Each number is 500 + 25 x the weight over the matrix's rms, rounded and kept within 0 to 999. Layers, rows and columns count from 0. Numbers have three digits each.

# layer 4 attention query, 96x96, rms 0.122, rows 0-56, columns 0-47
530521504484533501526477526518546516495540491514522466524516501527507527472463481526502473484488478498480498506510491479498469496459517537489495
467496479551415493430538428492447455541455502517481528501481493468468470578561546462493562543509532489547438557449528552466550531573475416525478
508502487497504486495505489491504491509499490524503497513505485489478502515501512500497504512508495493516479522481513504494489505496511494509479
437466444518449457447552432448450456517425504543466516485495462427459493556575546444494549555529548498561434564465539544475552553564535412548461
516497499503500492504497501498508501505505488512506491509506498508494496493494500503507493503502486489496490495489513494507487494492508508499494
446446443528463443442565427423455459492406505547477537490511460428452506573573567442500540564539536482572419560460553537490545550553550427563444
542539545486540559539450556571551542499582480450534476514504530568546494435433439567491464446473459515434580447540459466517455452456452556447545
487460483498507476484521487458477508465473499495509508492519481498497508508513511492503486508515501475517497505500508507513495505485496492531486
412405425519451424404565407410400443479388516551495543471516473431456493578569581447512530557548530486578461536470531532504548543556537430575449
478486498530461493482515482516476479521483494523463498513482502481490493518521517483508511514499538524510488519478516511482531512544502459491484
489495508465518471513460532477494518520493544480522470486495517528496514511496496489484482515504465487495501484503486526503480492490508496516523
483497473490495507491524512510486496479519493501489503499506497484513495490501512507516502492509527527502494504495487493509521487487490487483506
505511504491520487486507525491493515482510512490486518505503480485507515483492505487519506496519528506521484512503501492482528487493480498485505
504512506539504512467508500521488506463501487487486532524497474494510505452486492495516512499495528511506527531528514488450560511520463508475500
499510497539492501471507486513487508481496475489511528528489506499510505483498501511491499492497506549487529514528519489475532524534484496477490
495486499505500497494499501500502505497495495495500501503504503504499504497505499504498494499500493503503500498504497499501505498504489499507498
504511499516504517497502484508505495482505504503485512495504479501505493477494494498504505506498511482504506515506492498474513505502483506510501
502512501505503510493514496504506490482511493510481515501506487473505492475500507495518508493504520506509486506501493483500513500494480512495494
525518514504508493499489487487520518516487508489515508513496496495490516528503495490488496504510483481506489495493508496495471506506524494512499
507498498479497501514495490488516507519495512511518478497505512505488500541512502494487490499504471481499475463478499511535446501493533494528504
504501508481515481499497524482503519501498517486508503507498509497491522513506501494505499497513501506510485496495515494509500488489517492487507
513499520515513498503478485504512493509489505492505501490506493509491495481490487492502504514487478462512512517515490511474504508505483518514496
493508499499489505506488492512491494515506500501517488499499507512508489506498513507494500499488500505487524513506502509508504505507515498489498
484519478490492517495518515513469502472524505501479507509500473496520497485494518504507509483511557535499513522491496497490541478498499483479506
466479478473483516516502510507485473506518495513492470478509520501504471503509512524497499497492510517485515495486477507533502484480516496499505
509504508468503488517489500483527508529490519505513482490502524504483507551512500494490495509503470469507473479470498502537442491474545489518507
485503497502504491491497531502476506474509511485494505503495491505513514467495506494511502494505522529496520521515507503479551499504480500473508
508497516523499500483487464497520498514479494494526500502498540501481491514512491509484488507481457490495518484509506497509470529517518500506496
489482503461509490516484524486506492512505518502488474469512510501490498504502498497501498506502494474508491492483488509520490482471508502511508
504490524541506496474479478507514490499485480483517515508497522499487494470500490510496498512478471502495532517536508493472523533526483522493487
505505507507505507494517488500521490503505492513492508494504507479496487502507509496507501496503498491507476493486491482519486500492498506506496
492509489505496515491516498506489490479514499510489511503498497492507489482500506504507504492496522520500503510505494492503520499498490502485502
433496547497551553465515455551423458565493509492499541457489445523493436518496578491493485455504512500532489505533451504592512438528442481518511
449505545542498533451450554515451546560513478405529481455447588477456435599490534527469474508512447503512530415540421536519525460568393464529482
519516474479477455527469485497534504471473504545477510512531438505493543484518453472527544513464533471504484548462555467482497543509543489490496
422501522491490532409542432513462465554507507536466518485461452509509458542491575467507520481504522480565422527520480526528520510513458463555474
553506517477528533567468571524551518520528503461542473513516564544521497428462444549507446484500453509422557444504485492512458411440514586444541
548493481523507494545464522473506525476464491501480512475544507472480540482514447515517516523499523489483510517491521467472487513518529512488475
482528519474482536530467509541515494535565497493521469532501512550545480470457494516540493476459474518473513445507488497516487451454445555510544
534510510463565506556470554521532534508517487460558490493548523546504487442455442572493474490471456469435536472517488479529451429452498573468504
551548528502507530575451550561552539505568490469517479543522528575554516416404454568516450458466445517422543434522479475505445454440487589439529
501487495480539495484514489474495498478467517476523526482513515497503499502484517491504513484504492494515509512493515513520480510492516505487497
545557522477534537529490526542553517500542465466505510501496491515538486475457507513544498472479489514538498473524472466523464494487488518488514
469514535511514502501476499510465467528482518528479532493481507541487480494496523493499494517487486491487517516489510521526490482526529513504469
498531519492513527483514486508525498465525508496504515522501478487509509492469515473491480492504488516523476467509494502520511518485473510488558
475505493521498497501527515567505518508496478467470512494505460506506521497496530508458500493512469537487537516498486513501474530461498491490555
488479459521474475513503519495476530526499486487491496524513488516506510514529479492453483537540499524494514513482483516484493507493513498531525
497479500510504493512489503493487502550479502482490490492489495510481479495491488546524532497471490504471571534514501502533490477470519528478487
476484473530456476518485509499479516521498493483480498482493518502502504498531487529483494510523500512475507532480521521485498523486526499503469
495515506525517509486566491531485502455501490489499534510495503510535517487496514514485515500480481540497492535480516522523495529473513506464516
460475495509492492506495526499491517509509503504498495506512494495477513492501484513467495504516477490470515486486492505501520491504491505494495
507503522480541517494485531517496503506520487504506510488514484477483492488503484514504537479484511486516509509510481463504518491525474476522495
514504520488478494484468473477511498509496523519514473501514485501492508508469490516510517467490495451488524479517497482493510476490469483476511
536491469455513456490541521487504520498481503481497493498504488471518458492469499476554503496500509512531538523533476479482456490516492481479507
482492482485478486480486509499494511503519512525498509498500505489507499504516491464485502517501525487483495488529491495483480520490489479514488
511503508501450477502467483520515510517491484482496488506516473503506512510514501506504498500509493503502510510515497486460512526490498490528501
504530529503544548515528481503518489494508504506512511469477518489482492498508491521519540508501509505496495503468509521534517475483520518491491